config.toml
n_layer = 11
head_dim = 32
activation = "tanh_gelu"
positions = "learned"
tie_embeddings = true
init = "normal"
optimizer = "soap_variant"
lr_mult_up = 1.48
beta1 = 0.95
final_lr_fraction = 0.1
batch_tokens = 65536
seq_len = 2048
steps = 4911
dataset = "wikipedia_en"
Each number is 128 + 24 x the weight over its row's rms, rounded and kept within 0 to 255. Layers, rows and columns count from 0. The size above them is the row's rms in percent of the matrix's.

# layer 2 MLP up, 1792x448, rms 0.105, rows 1341-1365, columns 0-63
size [ 96  95 103 109 101 120 104  95  96  88 106  96 101  90  92  93 111  93 108  89 110 103 101  90  94]
[[165 143 106 122  69 145 148 147 178 147 122 109 104  99 132  83 111 149 123 146 125 157 154 132 162 131 131 140 127 180 138 127 139 144 111 169 157 145 174 124 127 158 139 136 132 129 147  87 125 126 121 103 119 110  85 154 116 102 114 138  97 149  89 106]
 [119 114 133 112 120 143 133 102 128 144 129 158 125  81 146 103  98 152 128 106 115 121  94  97 112 122 106 104  81 118 147 144 131 143 109 138 118 111 139 159 131 121 104 175 110 127 110 117 147  99 117 141 119 102 145 133 128 136 180 100 191 144  75 116]
 [108 144 115 200 160 173 154 145 101 119  99 106 135 158 139 110 135 146  90  82 156 150 107 183 130 170 160 122 161  99 109 132 158 110 156 146 146 128 139 145 158 132 138 133 125 139 124 119 128 132 141 113 116 106 162 123 139  92 138 123  63  79 146 132]
 [104 117 141 161 131 102 136 100 146 108 153  99 149 117 106 125 107 138 122 144 151 147 134  83 121 133 140 146 114 137 101 140  99 117 136 145 139 129 129  92 120 111 126 158 100 146 120 124 100 115 109 148 149 123 163 117 122  99 167 118 150 157 134 121]
 [125 137 142  93 116 142 129 148 158 115 144  99 109 127 118 140 161 130 137 165 118 146 128 201 112 157 126  92 157 104 106 124 155 153 132 125  94 176 129 140  98  63 123 152 124 172 129 141  95 121 143 117 155 123 125 118 133 132  96 102 141 108 140 127]
 [157 103 127 133 143 155  88 120  99 127 183 131 137 120 144 113 109 131 120 123  97 125 149  95 139 111 167 134 133  99 147 119 120 139  82 168 113 152 112 111 118 151 116 163 111 103 149 116 110 136 179  76 162 107 147 140 115 115 158 149 120 156 107  91]
 [104 105 166 166 158 156 100 128 111 132 150  97 129 150  93 174 193 129  99 135  88 116 170  97 140  97 115 133 142  76 114 118 121 142  82 137 131 117 123 118 123 131 123 129 141 130 102 129 107 135 115 153 135 104 112 148 129 142 112 114 208 127 117  84]
 [156  83 143 146 135  80 116 102 152 113 137 124 132 126 136 129 175 209 143 145 124 169 140 127 141 148 100 146 163 101 172 127 127 133 120 138 133 104 150 122 149  51 117  86 101 110 149 116 140 104 117 152 154 102 102 100 148 124 130 115  83  97 119 135]
 [113 121  91 103 107 132 149 114  96 123 133 117 120 114 129 126 130  92 152 154 102 101 154 118  63 125 117 115  83 113 156 147 142 124  93 109  91 120  82 129 183 120 104 130 130  92 131 137 103  94  98 143 133 151 156 151  98 146 137 115 111  94 151 140]
 [120 108 165 110 105 121  99 151 146 136 139 136 126 130 119 153 122 103 110 174  64 128 132 138  82 103 115 143 187 118 125 145 164 167 116 101 125 111 181 116 128 142 106 185 128 181 132 143 146 113 108  88 179 131 102 126  94 126 101 123 121  65 138 111]
 [105 114 144 109 110 132  98 144 193 167 127 115  81 150 119 146 156 136 125 135 151 125 106 114 145 108 107 136 101 106 120  94 104 168  78  74 134 131 103 120 109 169 117 121  90 144 122 142 146 127 132 134 105 146 152 145 119 151 149 131 117 121 122 136]
 [141  98 113 169 125 117 138 141 159 140 113  90 177 131 184 121 133 103 123 117 171 147 128 121 139 125 172  92 167 118  95  93 126 172 163 111 101 147 121 130  95 156 138 136 103 140 141 195 164 147 130 132 134 118 140 142 128 137 102 124 148 123 132 119]
 [177 121 127 156 141 133 114 131 107 115 115 130 122  98  99 156 109 136 121 130 117 145 153 156  76  68  96 135 137 121 134 108 133 156 152 146 156 141 134 108  99  80 131 121 113 158  93 104 131 144 111 119 115 132 181  89 138 177 149 151 159 124 116 123]
 [122 156 183 113 115 162 165 166 105 133 160 116 100 113  74 160 127 136 163 120  95 114 140 141  89 123 117 161 155 111  80 110 106 128 126 111 111 123 131 133 120 110 152  98  92 111 116 140 101 140  83 133 141 101 137  97 129 135 111 130 137 143 163 134]
 [136 123 142 118  83 124 109 104 154 120 158 128 161 140 194  82 128 145 141 131 126 154 108 139  78 126  74 135  85 158 137 144 141 132 113 143 107 169  87 172 110 110 151 119  95  91 162 163 122 129  86 162 117 112 132 125 131 120 162 128 135 100 138 120]
 [104  97  96 106 112 117 136 135 127 105 140 174 165 136 127 144  99 113 148 107 144 188 117 150 101 120 153 121 124 125 150 124 113 114 102 158 152 168 147 131 132 122 140  87 111 101 117 129 131  81 135 122 157 105 182  89 103 127 135 143 158 159  92 118]
 [160  90 105 118 103 103 124 122 122 140 140  85 107 158 113 121 120 112 151 119 136 120 121 127 143  75 153 136  88  87  91 129 164 123 129 162 150 154 122 155 126 134 160 146 102 106  80 105 162 131 143 168  99 153 124 118 146  89 174 131 139  93 152 121]
 [123  95 115 123 145  88 123 151 112 120 142 118 130  99 159  95  96 213  78 132 115 164 127 165 115 131 167  96 121 110 126 128 153 135 119 132 133 120  95 116  80 160  76  98 107 151 108 114  93 155 147 125 134 163 131 126 153 181  96 107 154 145 123 112]
 [109 135 108 119 119 158 116 122 137 128 122 123 139 125 105 169 113 114 159 125 150 162 131 102 130 128 138 120 123  99 157 134 122 163 113 173 126  97 129 146 107  93 231 154 113  78 171  22 135  92 107 126 140 146 129 103 144 160 123 132 125 113 113 136]
 [125 124 132 114 100 112 153  98 111 105 154 106 181 157 147 151 108 117 129 175 123 105  94 148 115 126 124 114  83 124  67 106 123 148 123 109 133 107 163 105 105 102 133  87 106 133 135 157  92  91 115  90 117 159 135 142 144 131 121 111 129 122 142 149]
 [126 134 109 123 116 149 128 175 112 133 167 152 145  90 125 151 143 114 137 119 103 133 105 163 139 119 122 105 127 102 104  87 131 120 151 131 145 157 124 100  89 144 164 122 129 103 162 103 135 109 110  79 129 132 109 141 136  83 110  85 181 134 118  86]
 [ 99 118 147 123 112 161 158 129 134 117 128 141 145 142 135 113 130 159  96 132 116 112 102 109 161 115  94 133 103 104 137 112  92 133 115 130 153 130 136 113  93  91  98 151 160  80  95 109 121 127 119 132 151 122 136 178 113 107 113 113 147 134 124 118]
 [153 141 147 120 155 118 102  95 145 117 100 103 134 136 148 142 113 132  84 128 119 152 144 112 160 119 171 148 141 117 177 192 127 143 134 136 114 107 131 104 138 123 148 117  70 159 101 140 150 116 123 122 135 102 126 110 111 140 171 136  67 157 141 107]
 [139 134 116 143 108 131 132 111 120  93 155 122 170 116 107 133 120 103 161 147 126  96 115 133 127 155 114 153 120 149  78 138 127 151 126 162 108 147 151 123 101 128 113 175 102 126 144  58  97 134 150 106 139 123 132  95 133 127 119 145 136 162 113 197]
 [112 124 120 194  67 115 112 129 126  78  97 131 164 123 124 120  98  72 127 138  92 168  87 141 113  83 139 115 156  98 132 139 144  97 126 180 141  96 115  92 107 158 118 111 136 129 154 104  95 116 162 101 143 134 149 134 127 154 138 108 137  95 105 138]]
# layer 2 MLP down (transposed), 1792x448, rms 0.0651, rows 1341-1364, columns 0-63
size [ 99  95 102 114 105 110 107 103 103  93 104 100 100  94  95  92 108  96  99  93 105 100 100  97]
[[152  82 102 108 155 105 113  92 161 139 119 140 115 187 126 114 131 143 105 121 139 116 115 127 120 125 136 104 123  83 103 156 160  81 111 122  97  77 128  90 139 146 133  92 172 120  92 151 106 112 103 125 140  98 151 107 143 115 184 119 115 112 185 138]
 [140 151 128  79  78 118  98 115  92 137 130 126 122 134 118 117 117 141 109 109 112  98  86 127 142 122 104  95 184 118 111 178 123 126 112 126 107 150 154 150 172 116  88 131  83 131 145 147 108 169 127 145 149 117 165 148 123 110 146 136 110 137 122 130]
 [151  62 110 123 125 124 116 112 102 117 151 111 167 105 143 125 119 107 102 151 160 111  95 146 143 141 130 132 178 152  95 108  46 100 175 151  91 118 142 151 137 149 127  91 116 129 157 161 142 122 151 139 135 130  95  86 157 161 145 128 134 178  88 128]
 [102 106 181  91  86 137  99 130 157 114 170 144 124 143 125 116 123 109 152 127 117 155 114 104 145 101 131 155 127 183 137 126 117 149 103  83 132 120 102 174 179 157 174 123 139 118 136 117 117 129 136 147 144 134 132 105 149 108 154 134 147 145 149 150]
 [137 116 120 178 129 148 122 118 150 103 150 165 113 125 130 142 125 125  93 122 114 113 168 133  90 148  86 115 125 120 154 108 154 155 121 131 144 118 129 166 112 147 136 122 139 123  86 121 113 134 143 110 144 123 108 157 134 147 173 120 137  91 138  85]
 [148 136 166 116 146 137 152 103 104 163 122 127  96 155 168 142 137 122  85 158 151 132 132 145 116 137 134 104 142 120 184 140 119 151  84 153  94 141 120 144 128 130 113 128 110 124 154 163 133 139 137 116 158 122 149 146 122 143 121 192 120  91 149 115]
 [141 148 177 112 124 141 119 124 101 183 167 102 168 130 128 116 151  98 124 116  81 124 129 144 113 127 123 123 139 125 118 120  57 116 117 107  89 160 111  86 114 125 169 120 123 151 150 143 130 169 137 100 121 153 167 114 117 169 122 174 145 139 106 120]
 [137 108 121 154 135 108 141 122 109  81 112 109 122 110 138 139 155 111  93 133 154 122 185  76  86 126 165 146 151 120 170 125 140 132 140 121 117 175 128 155 124 149 148 121 119 123 132  92 124 142 182 141  99 124 147 114 141 153  96 141 156 123  72 156]
 [ 95 117 100 136 137 169 135 136 168 115 144 105 135 140 146 114 164 141 108  91 137  75 107 136 145 147 119 137 128 144  96 121 166 113 119  97  89 145 152  96 147 120 132 157 132 153 121 134 117 160 144 117 157 121 122 136 122  94  91 128 102 189 128 138]
 [148 132 127 133  97  79 134 122 151 102 176 160  97 111  83 148 107 139 175 127 154 127  75  97 130 137  82 125 104 119 133 124 132  98 118  99 114 176 138 143 173 133 140 132 108  98 119 136 120 147 123 108 123 148 157 119  97 128 115 109 151 152 103 116]
 [ 98  93 123 122 159 114 134 139 168 100 145  92 151 149 149 121 127 147  87 129 132 130 124 108 123 138  97 128 159 161 126 161 123 147 149 131 112 103 128 112 128 152  97 129 122 148 167 112 146 170 157 179 146  98 105  85 135 136 140  99 114 124 140 118]
 [146 111 147 122 115 140 129 118 142 138 150 126 116 152 151 140 131 121 143  74 172 100 142 118 138 132 161  78 162 140 144 120 186 125 139 117 139 132 152  98 160 139 124 146 145 140 170 192 143 109 155 187  97  85  83 140 143 139 130 161 110 123 144  95]
 [100 157 104  66 162 119 132 104 161  99  86 116  91 145 130  88 114 102 165 173 152 115 100 149 141 127 112 165 127  98 156 135 175 158 147 125 141 141 158 133 166 165 124 116 119 108 171 109 144 155 168 106 127  97 114 136  97 147 130 136 145 105 148 100]
 [ 84 132 132  55  93 150 130 131 109 154 144 156 161 138 159 137 121  79 156 149 119  66 179 142 125 101 133 133  83 167 108 178 139 127 109 149 122 117 132 115 163 165 146 142 123 119 124 179 111 178 137 161  99  95 137  98 136 101 117 138 107 135 181 124]
 [108 105 115 160 103 179  90 113 133 149 116 129  99 150 105 137 111 145 128 124 129 109 121 121  88 104 129 131 114 140 146 146 139 118 122 145 112 140 119 111 161 166 135 125 124  95 220 105  92 182 145 114 111 142 137 161 139 143 171 122 116 162 104 136]
 [ 97 153  99  79 124 139 122 158 113 130 137  91  87 124 100 173 102 150 159 139 181 160 146  96 109 105 155 110 116 111 114 152 122 102 165 156 135 131 109 108 148  70 151 119 125 124  87  87 151 132 158 100 112 161 147  92  90  93  98 160  91 154  83 150]
 [145 123 142 157 170 133  94 114 102 174 113 164  98 158 112 169 139 103 136 156 127 121 134 135 139 122 114 109  88 144 173 137 121 135 148 133 145 142 129 158 160 149 123 118 132 136 115 129  90 140 165 145 174  94 142 135 160 144 156 156 139 128 121 136]
 [153 158  78 121  72  95 112 149 120 131 103 148 109 115 112 115 112 116 193 149 167 129  81 122 117 133 120 116 115 140 138 156 138 162  93 115 117 179 103 129 159 124 121 133 132 151 137  75 166 146 118 134 163  96 155 120 125  92  94  92 160 143 124 139]
 [119 135 110 140 157 157 132 146  87 135  85 121 127 114 131 159 112 118 185 108 110 210 150 121  74 159 177 100 136 144 115 101 141 159 121 141 167  96 128 173 125 137 124 185 131 125 114 114 105 143 136 103 153 137 147 154 142 124 122 130 106 165 111 113]
 [116 126 153 127 111 124 150 164 118 109  94 132 135 154 178 114 134 112 112 155 140 111 117 126 128 116 116 131 114  95 124 132 133 101 138 114 111 114 121  88 120 146 164 124  83 166 145 162 132 139 158  89  77 109 120 108 177 137 124 116 162 147  93  96]
 [ 73 139 122 125 113 141 147 124  86 121 113 191 129 159 132 103  86 152 101 135 110 102 171 149 169 161 151 158 115 122  84 105 120 183 132  99 109 149 115 100 134 116 156  92 112 127 123 110 123 120 137 142  96 119 145 107 141  82 111 127 134 133 117 155]
 [121 156  69 127 182 103 141 144 160  81 126 163  99 127 136 134 110 205 120 185 118  53 137 147 112 110 122 139 109 153  96 143 130 146 116 112 159 150 136 105  88  97 161 162 170 129 118 125 137 140 156 147 144 129 123 137 141 159 122 153 108 115 145 135]
 [ 85 110 132 159 149 139  72 135 161 147 131 118 136 157 133 154 179 118 152 129 130 118 184 114 115 121 112 170 147 157 130 120 125  90 130 139 151 143 123 123 118 124 134 100 107 121 124 127 113 120 112 141 167 101 138  87 127 115 135 122 114 115 128 122]
 [134  86 142 119 122 135 126 166 158 162 125  89 123 150 136 162 101 138 130 110 117 145  81 111 150 129  82 142 142  89 147 144 129 139 126  91 111 150  94 125 103 188 154 131 137 151 123 175 117 110 119 126 144 147  85 123 136 176 136 128  94 136  99 113]]